From a checkpoint of a small transformer trained on Wikipedia.
Architecture: no biases in attention or MLP, skips across layers.
Each number is 500 + 40 x the weight over its row's rms, rounded and kept within 0 to 999. Layers, rows and columns count from 0. Numbers have three digits each. The size before them is the row's rms in percent of the matrix's.

# up: layer 3 MLP up, 512x128, rms 0.0613, rows 490-511, columns 0-63
# down: layer 3 MLP down (transposed), 512x128, rms 0.0496, rows 490-511, columns 0-63
up490 102:451504543584495470496475493482537483469500580495491456460436488506458481503488496514508517504475560449553555579480498528516524575470558520560446474468474578518499497498530457460406510445469560
down490 100:512422508488519455516492568562430478581490536533431514538488497628462451471512476527508520521488524516470497538438487586536513477519514482491411485465546470469482486502544441480463479542526484
up491 096:471454470534533518435572501451550455504454471513519539444507580406490482531449532498382523544503521495475462510497566487489525473516532514532451437472504605472418525431452449475490542525507544
down491 105:481449515472509504489514474480547457500502447461536541430562507465518491497540589528462541571569508508485498447546486627425496512522462503489471492543446513420477505503452519503519512491493472
up492 102:537531521483502493497505547500437466491419524504521445485504492529550476496483468513504437448537467515383452478554502453565507543474516453526471488490483498532550490512479535498515564491532552
down492 102:536545545535452553489529485489543495502515466562514549503509524528533448501425540520431458539555499526492548495552497480514479458496549447533523460510522468478466508535563470569475496515444511
up493 092:561593497461553488492510457470542454484536489524511548509519495495450452461547544501516428480506483496511489532494493508492480455407533504436520436499484532486476419535500482497490432474557499
down493 094:553474432464547472536476536552450534508469571490450446610489491449502459482488463510504479496501537499466445511469472491484446505504572518500511460603499480430477471487450549472544507527492597
up494 108:512503465520483486485490545457552523499532525505581480474486558418534531418559521515474553487581529493458480482500525554544532428552523503492562439480534479489458535479569515517536467441455515
down494 105:452453535528533565486476521486482510546470519524518579393490508512477560453471436544425451556479585471560500497579524538561473459530471445495528530532507505548487516543513504476441509488518501
up495 111:491548538526501518526538479400461423519502455501533475493550530449460522504504506518541536529493464542413587468536491475521521514498504464522491488554487575471429482468503444464553463576586427
down495 110:514512457487515504542439418486534471631580485476507532465524559522537560505534576490476542508504463518471522545494463474480518471491413460494502563540528527491490457517435444479569521499485452
up496 105:554561557512514491561506503482473440450433519564511476521525562469436542462528488520507559515424600468487500483530480539540479545551527557496501508490499514587430459452533454449542537491488477
down496 103:481504528512400532490553510515494516544516544506459500507505565411489608457460473566530518589500567494491581492459424530488477526487492543501546457506553463497421465514500458470565496540498444
up497 094:550541552495535458541473525490449535545470489529448491516462498454523447394474470475540561497515491424524439508520519606499507521524568484496545580468512449555467538551555488544518537442443594
down497 102:471484533483512475523517466492513481539507474467441565504543476407550498459488443507530574462486461467618521503532451476519527466530462511515554494511475581529532515472431513459498545602546439
up498 126:476517493488462549554548384485470512480462569538545452458450623505535558504488512502502508555500450478515472514602526504548521492515495522613387534474504512513556490517584479508536453491503521
down498 117:468481511458495518549517580526495510430507557539529505518495609476532555539529451601512431482413533458508465510515524572539554504523475501599511497472512451566478509503492461499516487527487505
up499 093:561543534496444427536515539466484484444514511548535484501517468451502540555598541509497504483505541483544465536503552477532477497485548420507478475569462481565490550395436488487494423482530527
down499 100:560453457522505467482484456495495602513457527482577552511463536505499520492523417510475594486500482524478480497468527500491428607513473544518516444583443479508504583474414536441514439437487497
up500 106:434493401555520533516538467537566481495463514551496475510514436452500535422551452572528543466566459523516505417524458484542521481495486485470521499447511471469520561539476596519546493489480592
down500 105:587398495553492493490446475528485495470456559451445476542490419476489546535510478439461561483502467470523492446499485473533465530566486508505524565460463524518510492492506561469506485472436614
up501 101:460571487451518489423493559491482421490480491583552523498549446557446513448499471504509544574457487516463551541502423558522546483480522495583516551560510441440511503442525543493527503503549500
down501 100:517539552432469530491541529522523421509452552493410481549549491565504544519518506565564511483504483538528499508482437523541469470524509486525440556474479502483487506545576556511471480516432546
up502 097:427515540503485465417531480489438486489491449559537482474567484553504525522533495484503503475497498459444557562506506488437608424543500551578557563503479532515454511446459477453501532491476480
down502 095:473446535483542482476476492500505543481471554493532463431499537404556508554462464444488451542509552509426444488477571555542475579492465495477502486441439469538533493559472455543568469471475535
up503 084:523485476489469500504557508406486506490470452478509516522482489454536497447479501540445569475439503501474454562530539505504542501480478514470490535500573448509500516487500524533536557479469535
down503 089:477478545532501505482487508454488511467514452520513453523488493512491535530477510496524516433530534530522472446476544583497532506390518528532484554457543452513496460484489539583458506438533517
up504 105:483475522491515579485511542514439461469514482410498456589560526460520485480551497550535563496531537485508547495444466447520542451457554495467539534564507513482456528432582602519431536502541516
down504 102:527492470457488466507503530493522500502505516519492511436448525551514462459472487454442518486472510471431461513539525496533404524533464534602491433454479459535533553542419412482551528460463464
up505 116:488519564434582543488518564477533430505486474534498453511495450435501479440462452513516470479559499500477539446556490554503528480430519456522498497477540486526475479527556470507489475526506553
down505 109:512470451423532601472504571509553358512509475531580586487493489470564580475501508482451462544526557512471526483462530483488542535438507380513466538473467503485534481514453551476550494527460479
up506 086:445548529532488585504524444523468514525456547505434455476489533526479458571496478504521542477459497488541580519447518507516481511431536514531542487537499446528535519419524472463473477415435469
down506 091:493480446528471471460454488498440517477528495520555506524499494510518477483500452535477478474439494490562479512497539420521517604449475442502528578421593483491530528487516516547530513440562478
up507 113:494448560533466488465501415463527588435480534518503443458463515456532475470443459461500542544506546489510535498432505462524518471506501611498434519475509423562488445439500510433593516455526503
down507 108:433491473524498485493431510505514600525500493572524504445487474487509464497507433527465526494519546598613501537491540484508533519457512504498541482529507537485470447545525542431542527454453492
up508 092:533513581506494574504528488533449448494511499507537538504464533523491506457596524519506364466441518484506553514519381496440518538477505485463591434493453543537558395559521509486476504451492507
down508 095:509474543496533524518457525558457409500545507474479506564480605569431489596414535442480447484500507545470418500480514523465479484528511470475554510525491513520481515468451529563482490490478571
up509 102:528567539546495442488489499467511525512531537572424534521575459528497485512431482590518504539526430521538527423523552480495581502499515535472524492503489441479412528480453553518483584511551472
down509 103:450550502545499511515503477487474477503491507522471518502525453465449578470422495436521599517462451538475499433522576531540485522478465459438447530412537456630516509535527511456507500488564517
up510 110:451495559522573508515487484483533410499535519524452525477553541466556431462547432484458504508457465541438481512571527434521492432511542508491542548551556457500392487465531505494525425474442491
down510 111:460464506538524481461505542482544473526526545487494550482434538543415560510505489471495467527535502506562491563539581523537461442500495446476478518608535429489525529464531503477521540464526496
up511 094:487488396488532518458536498524437504432545519493455535507540475513511450476517486480485497563523437516460465477470555493480572526459551438496519486451573492496411493531583510471487492503432567
down511 094:514496489550472493504535498528463477516508495471549544575456456484480497549435473488484479483480485632480529554541506494458453525574508499517564560552478525526505493489528497511477469494430493